{"n_layer": 21, "head_dim": 128, "positions": "learned", "init": "normal", "init_std_qkv": 0.0215}
Each number is 500 + 25 x the weight over its row's rms, rounded and kept within 0 to 999. Layers, rows and columns count from 0. Numbers have three digits each. The size before them is the row's rms in percent of the matrix's.

# up: layer 6 MLP up, 1024x256, rms 0.0684, rows 484-583, columns 192-255
# down: layer 6 MLP down (transposed), 1024x256, rms 0.0464, rows 484-583, columns 192-255
up484 016:511495451499432547515489493518471498498531437479498477533521487499513520512519487483510518516519524530516505506552536490508483516482529544504489500499492496494480496527504507474505530531473472
down484 006:469484513484482480526468459469472521521469499521458485532473519506541461508529517451535478502482470529467503496496504492490516518477510506496533502525498485496512559486508535495532491536539512
up485 018:519515525466570463485511520485516527503524549487461477495481496483488469516516538477470456480476508515453543524470524483487515487489500478475474518467485494523524521501514505503522479454505504
down485 006:483453544522537542474463516537522504513497519533546487561517533498490437482551507529491521501519495496517500510496512468474484488499522510507462472507545562496521477462446484494491514510520536
up486 139:529473515529493433535482534499519470505487475510494471532487525481484471488497465486486514492528536451474497488482479522507483517483476519489479516511453439462513511495477495487462515524532539
down486 152:484506447449474482459505473516494469510510460493524539458555483534513511502531505504508481513491493512565513485510497529557516474490519449490460544500466464453485518541520500496510500501470495
up487 142:508474515493497485523503504470488507478527507496502459494511494476534504501493500519475497520495525496492483493533475524503470491493503456509511506443473531565556508494541517488551542545484492
down487 138:515533493516509501474509507472508474495519503491537484498487536525449509528476532468490512515533513538516464483470493473507516482519496515504490513473492502492468473501485511526455537543479528
up488 162:521521539502509490498513522520472447493565498532490464501500529467475491470491524511480545515520489500483496471510458527529498539531454479512518471474481491515502472501538560498479549529504481
down488 174:519470474502527469501485505528486509564510499517492525523524548508480520448455537511506507526499498486491526510483489495494476495500516548535556514529496494533490493512535475510523541492534457
up489 018:523497472478553559501466498481563492494504477498498494451465538501534459463538470490518559497483515473493506515473483524501540492517484458484491466519468499481474503520494521511491519460521493
down489 006:502463491525502529476514482477470498512492495464513538536494482490469457489475512494448496510495490546513482465535481501529477451504490504528477545487463503530497451508472499452474474508493537
up490 142:487466534538494502558483496487507513527495510487467474450517501480497451488542532503468484481503535483528476475474473545527474520504532537506524528523513534476536602489512508466493446554477503
down490 144:494513489512507488452503499469526469516519501505506484506478516490508499493484480516474519502498483483503488489508518505526457526504498508494512532542530457510476468500510512525519553468536546
up491 122:501520485493499489525540494478515510529505486531507508503502501460484440548545470498503522483470524521477471473505498465513511481532475492477534500487477546480493552475505515511510463530532495
down491 100:443496476490486516475516480432561485481491485479528494506490465496551477574528478516517507530504467511495502487465511438501502442432498468485483497463488477518491468522482493519496516504543493
up492 025:518493519446519505485501513475486513508520516494496499475526513449540445488489541481511470493469498486490478535485460502477541475505508514459432526489444510512507537513488524485521467460509486
down492 009:542457509517530547461493484509518477506543488521580513505489580528536490479512502506504527483540484496531468457482530497484479497530492538517494497505534542502500521499473486480487496513509523
up493 123:507479514542493504509487516528478460493499538499497472472498476508486511440472534488519525472477518470507499489493530476560490536503463541507510576450529492477526485506483558512466506516502505
down493 115:515530519512505519506504454546523467500480494525470471533482501522526496487554499516546508509500442540516482445506517483453565473480499475496514520506544503518455494508452503489514534516526478
up494 124:523485470499516487477473458496510503534498498498558496483484506528480515460467505473506531478494533473549521484529512451497464502540485544541498518478489469539512486495498545511528489535470469
down494 098:505524473506513476521524461492534434539544498504498487457485494494528464528519502496469520482511450495497498430498517517515485484518497471497485505462547473505515506504447503493486516472503510
up495 017:543517521499484500512506485481530461493498452491507489470511495553480470495528425468514497471519498482512488505518553529502461485524501526472479511512475526459492499524488494486507445551461493
down495 006:506511509475503443530525517534532528509500508454466500451534543500501452490461529463482455508467571495506509480482511500484527481585474514486519536485507482550470490508467537488519483483527526
up496 017:498530464489470449536518467504513481479543516507474457531457502501529554506508518541522452455474509527510537482467498487458502494494506506503512501525536500513511503488545497532466451558499476
down496 007:518493464504525513479505516459467467486544479550496512492502513490451490500447513534509482489499507471525505448476484482514475559488519466480493496489496527534483488479505479503512485509541525
up497 020:487512515486511461540531502503524509493496516511535458478454533454474528508476517519502495487465518465538486463493475506472484487501501491478531496504509527559493494472468484498513456454513517
down497 007:481509481517536499478539478520507498504509473504524535497550476517471559466467489537488514498520496520492486488513523545480498534498513513502507555527498547485520483487537443500495509465498458
up498 151:490458520500524470525490493475517497508520534564511465516506478541507485479499500504522511491456441516507488480491486481528501486567493512512554504485538466484509511482488568482519535551477562
down498 136:510545545553517478509492473440469497531487476505536449481498487506522490508529474568480493512488522487533484459480479511517482504462474519505492423493511483487494484531498501449506508490479522
up499 124:509500517492498510472505460503492467516493529503504510525495464479480514472495478501470520483503531535531481497467532460542540503531507532504527505486501505498499509441490561528517495524485504
down499 141:508528494503495514458480475519514474524474507494488521504488502509501509431492535557544487472494551449499503473513522444514490556500514507491512526532498495517431488513475458524510484541547488
up500 019:494491453503489481514553507489514502487500516507523519515465487495517514529477508518504469490499499555449534489420486529499525525494483466449517510495563493492516485428506498510511519473515505
down500 006:527521471522496577455515539485492457488499488535510467514474486485468532512513477528458524508499536517541515515503499459500519555499516503547506494508480499514486482545502502506476533532482445
up501 150:483505508503528535490494467495542485494518494561457467556498491491506483496491511504503537549477512477489520484482493487508521485481449519503509470456504528460545536511508557452496500488504520
down501 146:502474482503515496484513535445462500500492556483475540507511447504517469514517508529546503527495482424456479449465500521510542525471485526511495537481514490491464488507529492493485507492517528
up502 089:520482492471492420538513482437513449500518489477512483494454486536512510497516469487535483532507509485505500506524480477512548506507499425485507521494468510546476538496509493494526520463494514
down502 070:507544508555510505464495513576483519506490483508500498515547477494514482501512511511472519502489509522450490511459529516476475493485506549498505492496482536402523465471500517509478515537539507
up503 135:511496471515509483503497501488543470533526506490537498506459467461521472540516503466435513517508510466529521480527505528530484490507483510501509500470508530453570538537496539512540443526440502
down503 122:509480516526510508505501449506492477450509526523498525572465489517524479516461514436467487515507475475461499482508487503519495502472505484509522499479489493477495506477538471506502512505505521
up504 021:517474492502482500508471489492459510513510540494473480539495468472497441502490518487509480509441503513480527536466450440521518495485519489478496523473489464508487492482525500459514493442479473
down504 008:551483508504516523486479478479500481507534512542531525535469511481482488488452491510461569478525470523511493452497515510484462513473505490511489471513522509462517497533517474474464501495494512
up505 027:536462527481485472508501533534480493492542477475468505506462497508519529492466522524490496484477529492451488482497485476467506518475480500482488502511529496469498512480513494503496503465506490
down505 010:496518502533479554523501467454493509485508513513520514448523467495496518524496466529492471539531458518533503475513525465536518499471484511499514443508447513486502495484485504503475476499544412
up506 091:497452503474486536554516517505520556527515511517460513532512497541504477485467552498556491556486490522494551439496521517515491507516514519492512520506557521516507498506527475467478493482474491
down506 140:496469512495547508514480498459489474466524502513519469515471481518463506493500517477508544520500523516544516547525486504473445465537526527560492505486468520545479522491513507514528478498471517
up507 015:467510492511545527471495496493507503505492449500499499542476507567500519497504427497484542510497456491473507467509532480538454520511535468526530504553539483473492479497532466509498513536475486
down507 006:481534479483500497509555513522485509479451436439460471513485426516469474498517503513487469531481543514501471544537480509473513466497502499501489446523517480505504499501424539472467477512521497
up508 014:467498506490500525499525477498486463467504427489514479511475543546504501460525451477522511509509480473474468482554517458535502500519488517451485498539520484472510476472503486476477488535457471
down508 006:499549530501513504485510483459508497507520491505504478487493497511491504547529444475498466506510529477557522498526499482446476544504479465497496469519483481486475490517463522522513485488525541
up509 130:522512479525547468520534540517516465522499520494514546472449527493467454528511506521506488516459506508524508479525473499493480503506508498527479503478507500464494516490484543488479526509514483
down509 115:531517490515482470475518499463488519523545497496469512467499464519520463486472516526490494486484476485474507502512460517497474513509532484495484487524528450505438534504530501511516532488492505
up510 016:475465458511511535492541496502484467490468491511551478528441498456471529523534450499493523508494500504501514489526500530563520522479499493449547471496495518525477508530489511498506522496469497
down510 006:466517475494491468524514460528487523545456534499478512536515460488497472483502518463473536503444500509441504510512521484524539482525492510488501525513473475500532464496552466519496491504488511
up511 076:517492521499513441555519512430478479523506531471516497504486542455491490468481502503526504475466473503538480511503464458543501487482487485486512488507501447526467508485523481494503521514483503
down511 055:457515492498491531442461472542531564502466464463499515482498481550521508513510519494513509490533509491480523506487548522498516506506544495508490507504468553437532488523483524529471474471532514
up512 014:485543549486446481520484524549498492507473462508452509515528516521509562483483504492484532504501482464479494491478484435458488468520497435532533474510538519497503514470530517500484480487490458
down512 006:565533497513444482505494496474497511439539443528484556497525472482474511522481472517510483517522539469498496515493495470537472527484517512519512483482477512512499474496523501531517466493522450
up513 015:473484480530464469502475539514481471516481505524473486443540486479530484471511509491485499513507498464520468510521538462512507475502490514455476490446507504490529478473492502505443495471532469
down513 006:537484507480546476480465527487465504490496473512524512534498518481557480473462500462524481487500478517473525503514512495502484491435492471499507517493505501502485525518498536535490494500481507
up514 140:499480487469493540537520491547550513465472502505512507493512515515488483540542539476488486526495472546500458476521532451490532486503516496509509538419482501484470498505480494525513488542506483
down514 159:502497475480504515457494504531470540516502486489528512499465542484496542498497489457474516503513493494513505498465521514476499493574531541510528533514549508472528471563522460524545452460486464
up515 052:397486501518508489492511501496513503486465510503512491506507490487471499519526493487509481523499451521487525507443491490525532506470482508552487459501523487506501478498520495506477508492474483
down515 026:561510515468534513471497497492524478496516489453491495502464507501507480497510513522499508471473580480490494481539496514488470496506530451478506522502471526518479483502517505489525509542530527
up516 013:470482551485499481453468466492501531496488478476481474518528489482514493480488545511531501492502460504498524502482467483494468462506512470541521497533495507469475503512490498514497479519523517
down516 005:507501502482482461497551513481494508483508511518511515475475537517508505493542520534479519494512520494495480504529444526516485455526548495496485458491489493535502481517562521488548481538553517
up517 018:499463525483496492511548532509494517499502557488530503486500468454481476544454549502503481455525506529486511516470473557477549494501505489435491489482488515528489519496506529489553509513530512
down517 006:483516504477484528490483476518550459491477522522515527518491524532492556493542508499506511477490525468476510495466543470501535537514477530495511484510477474483504502474542482485516510506515468
up518 137:515498549480483525592521488499502466509576487514461508525489525517485457521535528505457519544520509468497508480456469471483514488476474525490544476516489473460555556495471480461492492504549484
down518 121:507522499517489542488501483511460497481457486473469500569499529502540479479514492509542483543491505488520484469510497505523539497536471483488469538473503518491480509552523469489572460483518516
up519 017:508494460484502510525520525513493489486495504500453454462512514460490520463494508527477512525518529464489474489437457460491507510496505465490536465493486518520505503457539489513526504452498486
down519 006:524563522482465515479485455501510475475491503549478517520489496479544493499504505571498491502473486492555532502449509478484510511472466490528506469556502501479512494506499520513493477435528492
up520 142:516492521492498502519519488505542467506517465528458484510491497496542480519484519500539546488484549553494456487503462526499516457503434498504487495450529482526488490480521523573511507552496502
down520 144:489496499502503526530499513467462497532490470500491528472503454499472549525487494503494510545521484447502459480452520496510522457508540527510484472498453512487488511498470497483509530523522499
up521 017:498486552427470510492511516499475476487484488473463505484510501500469464516511524475497497507493498479489488535541504518494516481520505527470483535485451529540521561489469505487564508452487481
down521 007:496479542517528506488490449516567514520497547532577472508491541520516496521561477498464509487509500485514485492491517489495486483491502564471493509558498540509543490463470503500525532484494509
up522 016:471517549480510436499529521512484452493486503516495494495492485442504546507499499519508520512505504480514449482486482521471519491501511486464466493502544532524503544467522525519478491506503503
down522 006:503530509484520519506499447488499519505540518510547508477511499486486529505504471522460513489482430493489539518505498451519484512476502476481509496545499493503519470498559486514514517462516454
up523 135:502487528489486470509475482474474450493489496526519520509529528475459503517468499536493548506513513503488522483480484461486511530494479516517522496516520482472522502469500565487530469489492477
down523 120:535501485523505464503476504472483510526460529525529507490528534536524442450497482526465519492476521485483531510486509487497518469506461514501488505493462469490513507551517508497486470481508498
up524 129:478483516477500523480539495478528488526507524486503506457518506538485491470505513490527472524466521454513475497455481512485487478503455505499505519512546465496529513502505555491480490483488508
down524 101:516467514515474492499487514480523488473493517524486487520499523489492510528433509504449499498481463572469491535508479508465476493590497520487483494466515483511524536513493464549495475530471531
up525 025:507493490459480487526523499521504475484503468499477510492449545509502494490445463534513524451500521513452493486464492507474500517484467485489476481535525490497497460489547491477508470463530529
down525 009:526531502513516550509510460480529517497523509493516503442525481512489538534518493529461488501530489538551498473510518467532510523484510488499504482536465497459509471520481490487476481490537435
up526 139:482487496499489497516497521452483480550478485474477479450485512529508458565500548444471510502481543483485490459507502507491513502545515471513490483522501515512518519545507474477451472470492556
down526 141:484525487492515527486485529523511506482482503519524490515548537499486522534450503517491485488508519513465501467483511510458513530508493480511523484525527510527487443531514479524482505491512542
up527 114:493525499538512491492506486537515499507517530476505549485459491521524498515542506505518490508487467483495505483538474500496477524510514472553522494519490530495477529512477538538504490496521501
down527 124:563476455493528520483482488444507506525493493524503498465507477493477491467476528496485512465498492533488530478526508496505473525565532531503522484503504483488506525507533511520528530467444549
up528 014:478514508499547504527468516505506477500523508502458497461556543538495487503485542506478523552495486472521496512520472492483489488489485512433556523501461497525453511428478484533532475435482507
down528 005:481471500451466464514487490494502498513453482522499501525493495515528488484427543476521519500516501523506502485479521523494493487509512483469516543520512482469507503516512561442484469502518439
up529 015:515539489571417489508475496484534482497486455506505493509476492483519551488485457517524486532471490543524494460479478487510478486480513470556492490543535483464504476498542512510502500547497479
down529 006:529523484502484489522496463464445467473528501466482513470498468500511513549447498531514507518520503504548511502513490462525501536511504498533519449456504474480444489494546507506491493523529479
up530 019:490512482485487484490542554506536536481468504499528499516481472492506517510453535527473486481512515533497524486478435519416507509478469496501510452504516507546523532502501510511532500517530550
down530 007:506507510513487510521505460513516500476488507548534521437533499482472527505518488520511527488502513431526490497465485459553506500503498529516526514511479542515518468482514453525462500465490478
up531 096:476487486478468568492529457507508528489492488559501523465535500467463515519527500489441483501514504482498507483455458487457538478465484507462486478503498518490533485468525481480465492503542513
down531 087:504496473501484488523500537497534501513483505526513503491469486513513509466533484489520513517486530495503492415489526479508544515493490496454494513449514522491545475478493503475465472530479510
up532 120:502492504517474498501509550516491443490496507477523492514489531512463509472444486497485484512503564462558511481468480490530490466489512467493502529471500469511470481499463506471473486511531440
down532 103:533476542499502516496467486543491489504499471512482514466497487487522505500515499533501515474516452531520496515465479527497465506480511523493485499488438469535553522493494456479511494499550517
up533 135:533523504476491475508490480518505471514465458498500478514511504481539470509497506495560507470515524457481544483519513521518517437483450501502526536447500490492520473520524563520532497512465492
down533 125:527506521495491490532463464462522564487472476541513483483559514520510464495515519499521535546461476508520462496501536469489474439490526555512478476500504485535477509502493458493452499449501492
up534 019:511490466506477536509532514484513533485525517479542482509496511485535466504522520511515501512494516531489504513477431491480527505502499514506501470508454518531494483526487510519480475533490510
down534 007:508455485485492503495463476507479456514534484493475532500469574499492484451452503502508552493481493535490498428457533502492526523547516488530514514499502500502453489532499483472483486535529518
up535 128:516515503461500512534500508493488468514463509491498494476526453527512497526546516532537519543483560517502464502441533478501537481523495481502517501478465517484488497533501516539526528475523505
down535 128:515455480499477530460501481486516494475534515551514474494500496493502530511492475509447511509525526497512519526519462545537480475479485493494467503524517463483521472502538503498498444533485476
up536 132:517488495464486491569498491467506484514548514475500510504511496485502469504478536489509480503484503452483529474514511518514487505492495530499498454489518486483481574573530459491507526438511515
down536 118:497513532465518494454498461510462524508482505469496510483466515475487524523456470472501548467548524492482463457481505519469511553545520473496479525507448548519479496499504501529485508521523526
up537 016:508488461483478485523550528528512491473489475493547483452510512480464490499487590512510514502506514488500499505490477539458518496473485497541494497489495485539489489497485501508587508496524515
down537 007:493496517491499494482492473461514536518509476512497532453517532508530540516474551464519498483483522472494486466457493519503512518480506478487547551546474485495553536497506505482532487477516456
up538 149:502551524503511512534453501538509506490483488495503524538523529516479473511508492539487511515500508495544467476466449516468494516495463506493504516487486515480530568517513452454511493525555495
down538 151:501462527477478487487520516503507488483501519444505529527488456481470494474514507503500507468488486505477533499487498466468531514464501518498511497470462517521490522478529495508489506501486413
up539 145:533523547455507479513506507495471478457531502506528471469502478468493495478550488491485518471515485468529534463514469511507507476496454493513499470489515512497493509518534484495520537474491484
down539 150:489482521459482516478497499504502533535496528494532511530485490486478509486491507530509480531507508497536515477488511451486511519498496509509499553504508516504528519525467509491499522474494445
up540 133:535472498509492505490494519539520485549497493533508469496490517506529467473497510489472549507509546504536501468522513520529523467506440490497475527463511459503548504491522494546493502546443497
down540 120:494479523509506465521504471474457532499507471520525475445526511548470473533508475507529536511492488519559463473502544513489459479503536510503524538492487489495521505496530457491473502479510490
up541 024:529477507465513481539538461536465478483506487484480460461499546513455479489498508513519511486468524450500476515511515532496509498491489513502476505516494550530502481493504473493505466502489496
down541 007:443525480515500505501492448519520514531523506493472487456513487531497485489499511532491480525498466527495477424466535491492522528497474500457529496536496479454495522486492499489532441504516478
up542 145:520510504472476508492466477516488528517504525533483493461517468500520516436523500459536486492417505467528475482501485507513543479511476548510581500505556516509534515481517488456520472484481470
down542 162:517515479487483457486476513475431518521448573469494523509503525504501515521481511527528473437539483504483529499512455520517517495540474507481518519482473521509523506556498491509530520515511484
up543 018:476509471498509526500463482452492513479482491515518530513509485497504481490514503485548508540498459511508502518492420479504515492549493508468492506529484511497513467475555479506488495520513498
down543 007:538490457494514539514485534462512484471553499507498519527470559523490540479467482497487548469513532517507533451495479518492504537510522475503493530523477458525480482563471486482467518536500523
up544 126:518528544470503499491504476501497530497501495497497477489510484476509458518522495503495511515521497528502479455525502493554521465514481501511511450468465476510496518528506502523483512493494446
down544 156:472488506508490493515464479486516512502522476468516526567513514536463533496511486454517504510484487546480524491507482492477491547488528514519485492549508526517533502499500462556495471489511522
up545 127:517498530463489509538507528516475490476497491557475480505506524486496470511510538500461565500500493501548473487500468507453459459487473512491519492524503464503485507514496488516520516505526520
down545 145:487494468527491467521482512516478548532538502472505515531525517523503553507513487474470484488529459526514542509526467528614505485483491484492455497535521482537460513506502476460451485492505481
up546 126:486487491496510511504501520483503463563480488515476478470507506496524428457487528478512527519468530465481513464455496516452512495472500497503509508537505482544564491512558480480497472489456528
down546 131:526536491486503501444484503519485450528531509530526455466505531493491570470475518472476479487510488483511521477503599532496508490493547459490530503480523495459465517458525501448504510490473496
up547 107:474467522486511482501507557495483466519507518528488511522507533493469476463506466460506502484519487489511501453468526467496523506504479490496503493493477503477488517506492523500499509481489498
down547 113:480521528491538464549501477460471517536516476516524513503550534512438503531529534462468523490518490551537498469474490468464480459468490533514502481504497483526514525469521477520503500476492471
up548 015:465472478470445529463462507486462522491483481520531491476525459497462419509483515491501512516520460496469512532509495459527492496492501517446539522463465476539473494535503498467525520470499521
down548 006:503481538498482477521494497514562533491449493524508498520480482530539484473560515435480521508490562452462487505475484519470494493488516515480503491575446506501541502499482482495488495477473498
up549 017:564469472456524478482489522470502483500518492485484488526514492523487499535522491478466486458473517504469543533468544555498480502469481504460483517474480484474492498521485532468515493500474493
down549 007:520477535482491516537500462481539516530476497533500466524526529509514456472483518461513508537475480481491506507488491486487499489531475511514474510474518549492534501474483495500485499522473518
up550 019:502502513499493482480500489498473524512522529510496491502487555480497477487467529495504516526464486471500474501492439469508503471481524499449516535496496493494446542480481483500525522430482489
down550 007:498541486501499498479501475505539539469491466534498558553491449513529524508477495507503539495522493495516476488487537511498470520450522478519472490516511512476569479502537512507493447477528453
up551 122:488487508496500509536511445495488505510498494545482526464515516480475485570557515509469492477496488526490497496505461481472467465491487515493524471538477534498525526506468468522497469467520527
down551 128:451493463569511479470501503493513489486487479539492438502503533520518514488499471511471530486504474502483513537494512534538488555461491453470472487482497486512476496501481529475499477538458508
up552 016:491527551512480458528500532508542487505509504493468497464543485507528504516480539498506470481497515537474487474483514504489503492500507494423498502505544494490540513471516496541485475490514505
down552 006:528492503514534524453493522485509494494543476480529464452522507498497506494502484577486485519544512546526476520512494461518490512522507493524492485495507515528472509499478490488506530518495460
up553 140:542518509509486490500479505516489518482462494516482510527478473526539481488526497516541554487493494534521504480486531494512450499489468531506482476497523496542503521470523491468475507534456516
down553 118:503536503467506519487518506495488482478521489514507508480454457511509502488490505501482492507497552492480452490498494503486500447463478505518472458470538472509544492509494489494471518532485484
up554 157:512530536459474498510498501509516456513521513528526527492479533528494452519536497506502488532449588491546499471508512496519504469458499505486501551498502476476564507507496506486520505506524465
down554 170:503493561504494462489465516487510434527505509519490527480466518514501486454511540501466497486490497508519525464528484527529470453457478521501512549540486483447520487546505527549543542480447443
up555 159:497543528476534512486492536483456471467501505559463474508508488475492470525506497484453541503544480478491502463507480481478507483506466464497500476473467531490492507466552528516504495545493490
down555 157:458454534511497495491452495523493487461458490482514501494489504511521497483547446543517477445541509491515443460483517496499547500535458507501481501517564504522545530469504521510458445505477496
up556 106:472509508492564499518496491501497474500492523496498532501480515498479477489479500505491544494492520535533517500510504507509436474529515526572496541488467517512511524485520486519490542500518466
down556 059:551484521483554503515485473488460526478509497484537564489514473518481479541503521477490467483480480524465494427511551523531505506463514517515486458485539463474484515493493487520527476505485537
up557 017:509468519493504550503503491473470515528512521503525481554486488486469456501508523479489540480500504487472490513512525485543484495482522442462511531485487487492467483525520513497528513484516526
down557 007:478517505499459435528492476515506494508476509499424538568482482473508488453487482488473517500455506518454491499503481513469533471505512498535479475507518474480528500498537515486505447490508463
up558 015:482472449495496527495499498470456508510478515505551487532495467516476464488496475512525518526518477497520498507557491506556504513548508534432492491454487529512490515489496495483492481513506493
down558 006:501508533532511531502506500554513502481504510498510468533495476497493483485486510497496507496469485506492538484501536514492511522526483519478513485559507455513539475532478506518492541467471559
up559 136:522506503492561504494515479535528490474517491495500520480468490514521428538539532486486501545490467507482507449531471533491481471487507463530490483496480523497518519518514497514507496438529484
down559 146:533517509447530481494500492538489553481506519515501508535479510533469531518498465505508507504526519496489485489504493493456501499554517508530510488453434521457520461505502494501494476490506504
up560 016:483460502507530522487508458505479487480519465508524508488432468497500483478476461510512516486533474499482496486468477487543479524521484502587552481496479479446486517488476461509481494455502495
down560 007:469578499502489513475505527502504526483455501501470529534474476490479529481510498499460498504492494515490537494537495522482498479490453452487484489501464463505506436538507492513484509471483441
up561 145:513476499490496559506512497475463493539505477521505458499506510497498487547510513474445522492483518511433479483475465514490497484498502489498536466495465514551515512483511452522506532501544540
down561 142:486480514492490487461499517535473528480494514517454503496538486511498469526534516501551508528457465452469477476494500543490472503533502456500486466479494490540512537517505494529479509498488553
up562 113:507496520495503531522516501515472475531474520514494509479499507494467482491488546481524510491473558518475507455476502490485489448503519543515518503511484540474544529502537521513510491449519500
down562 132:502509532491542536565487504503483441524526465510517473525475508511487504505533510492535538520477490510506470509469457478507477454539514542517545510493486478547538481501503463509511510514511540
up563 017:495500522471532502519511522521493510495475490504543469472516532477439494460489540522524553511478508448507499512528504483505536491536472483493480486520513494518491477537531526498474489469562540
down563 006:521553512520500482523533446533509519504529489467501548469524511493534531496506489534479484467504479513486533460510478536478515488489489455482510486535486462474562480502555472511519470477528504
up564 022:554488507501513465529520471531494484498542483477444512449538525476477501523488521488511489482467516473491509515479534523507546494465511503482458515466504452534519508506473504501496461455484482
down564 007:499473519483511511478454454485485500511540509507527487472505543503505504474521541503477493480523469488504493453467545481518470529496515505486501527500538524442525541504490493476526487483499487
up565 132:530468498482505499526479529465485541510535525448525509497476439504567443566552531483511503507468470477507545450522502531520492472448499506513459439507514479494525506500485449465479525452494518
down565 125:530520510484484502465476511492492480557515479519492554489513533443531529486453467513492516498538524544495498473493482476493497488517496501502505470500507506545470501467532540517504485508519517
up566 014:503525534528483456526503470496486469513503534488472506545501477452479527546513489476505482438496509542499513498509537524503503493444516513467481529494525459496496498525516514526491479511495538
down566 005:468509496453508423515460475463499504541498555516475513450486554470503510498496525502449496476484484473477497510503505474520502512530502516500493494506550482486483510467533507502540493480512460
up567 019:493506483535496495488497496461474494496521467520553470551473476468523519520512462521490462510512471544493520493485470513481509493482525489569501482509502520490472499527536493497534523514488511
down567 007:500508467474505491486488484499492511485506529521476527541502506491508477504488517491476551486467513479496526509497536453483504515488498479510503501506494473534512489510493491503493474492529457
up568 120:532513505465514554498529524479506529475519487510515501494461494490461532462477489517557505505517494504506480514481482498520531484529496500509485506473516483565521492477513529502476496539468484
down568 132:564504458506480485482478452493507434553504490472495516524483541507505496520457471482484511477552529495495474524466549497511513509541534496514483485542489511478509532502541476498484508516516517
up569 154:504508495435505539492500516476546544444537508546493450454522445526501453487531472469517484498517478512503518462506531530476515462519467488504481502467518491524473478520530483528527482470487517
down569 168:513541492468502484498505449468528479502490526489558474523499496506488552531543530463505478511495503538533487458530542468482502503525440505499515497499490495464465544526490531526494519469491554
up570 015:492478502527537518536477510519517496494517524487495504475515510511472507496501517503513534519474507472522491499514538472522492511493487523508448488498495503549503493500518515469474481482536501
down570 006:492508503564477479525515444533466429492527509487520517500528465464469525497473510499514462518481531460509506478501517490515486513501466516486530469535510492479509504461548454500531480480518539
up571 015:471508529466497508498504455481500492473480464497479501479497506516560476500492500484542500554491453496508544507463465505473498498507488500487480509503489538521494496452515478486455478568525505
down571 007:531476453503481504489503534501479471480500460473539501483518531512476531538484501534518493492507545551488459445508486516519503507488564506519537478530471520544481503523505524499503498514496506
up572 058:499462505501520453495475532532496469505528459511508498517456492506480492479466540511519517488463514497511488497489456500506449474491483529502502497521488508512511479477522494524517490514500529
down572 041:477497501499467498499503450483513544492472529492472490483512479498474497505558482500505489525502501489522507441506520469510557491501503478509499468499491530459515527488492519500512501506505471
up573 139:470473541446487509514498496532509527569500514499471538465518483520506493510507489470515481481474491537477484476490469515509494478496514525494479501534478522516533538467509464534524488493530490
down573 133:519522535466531524549493520480477459482532552515542456492557480495475510465522544476522469489498503526496506462515464524481508507511506529513540526465499483489499526469451509488503528525541455
up574 140:468438461496482468499532487456525504513549485539530506505486530467492478495490505455510502470498500430493529481526512502533477529511465523493494502491542473513490459499469547479492485484430538
down574 158:478494530528497465500494476490531515430477458469505461495535530479545460518562476501514510498509496522515545480513501522510506522509504503484512490472510516496516484489465490485480501479456502
up575 144:525502491440583458498461516480518486490484482511503481511458474521490459522527470463547539501473551486469540461510492498452571483550482485537480500498477513519521490459540497514490497510540520
down575 119:536542507492483469438495504478512526523527518501521490491507505521562495466490542507519498537502523514522518442518464502517510545482492483482482508485501537509504498472487532546506490492506473
up576 122:523509497498533472469503486480514541524540460503511483538449513526514490500518485530561510494471471508488502474525481509488509474507484483548541487510498487535513501495494525495541485480509493
down576 113:527540495540521520464487463499476511503545532489517468471510513485457482483556492500458492461513504522448498497491500469505504535539538508509545479505504500495545486484546449486489528486478499
up577 020:538510477509473495515491498495475498499501530501487475469490494479506516490517513507518493530492539474550446510482526514512529478528517522480453515480479515516537512502490510495479486519512480
down577 007:500482507510515500451464516536487471543551513490535470485495563486508480484483489542538503486491445511506541481467540509479492508485479510494509485519540510510476539509474477495530528475468561
up578 140:511450501498550497499508514479514482515540495536493440483487510530506486471497484476516524498523511489505506487455490537538460497483474520510501490528527478512494499479504533480478467487507515
down578 159:481453519529500499494520479529493501490497535499506490530520523527442512428492465500512468521546454524516492497502468509540458533478492507486506512512465514510507470540530514488470517461510518
up579 118:526454504520523495502491552513526467530500497489472492493487510516480477511483514493535521502540553439534529492471492506477536494498486540509513532472512470497557464472479518490505498489518475
down579 124:493509508546500485495485481558495508497441535527521492498565502546519526451526521490520506492476482544463507516525482447449496528503505489506524547478502551474440500535525496494531535529457464
up580 123:494506524519506478536489512512487497516533517469489490517525506470484486422432532477542482538488524436517505488531509532492446530540465522510530538481497495491508465498523510537508528550479520
down580 100:524515484492496492464516491482489455525531506525486450505528506508519528489511494489475503510490433513496506475551528486541546465443509410487475518481520488506488539521496509516558511455512419
up581 071:513487497499537484513507464525487470518550457506513484505471492522478499488476502518541545476494548504491498491519489486511445498548482542500502513498474501487472476504513465510513494492509525
down581 049:491527506518457501497519525484503513488473518500489494503534506480523507517527509505484463521482454499526526410490470491512547483457501466494512480507534520484521533502517538509490509509509498
up582 015:450484483564470570503492472506474493513485519478496460522522469492491467492522450479497564533491488492510474488547528446584507499482506486514495494504501456489470468517489500505447514448452466
down582 006:500504499520515487506512467537471482553503526477466496571482470463518457479482482479477509507483493544460517529540510505465519499484513511504492457487538477452480533481516522503496495523514522
up583 073:475508475469487517503494483495505433494502527540516497473445483493486488494568492469514524453480523448536480519493478500467508488513519474496484489497532494518491489476512537516492481508493515
down583 056:495489521533488470518493494498521578493528503473514525515545513493466524520439528532475495515524443526498507453507488529517485484510505519518468546510453506466511494540508484480480510488524505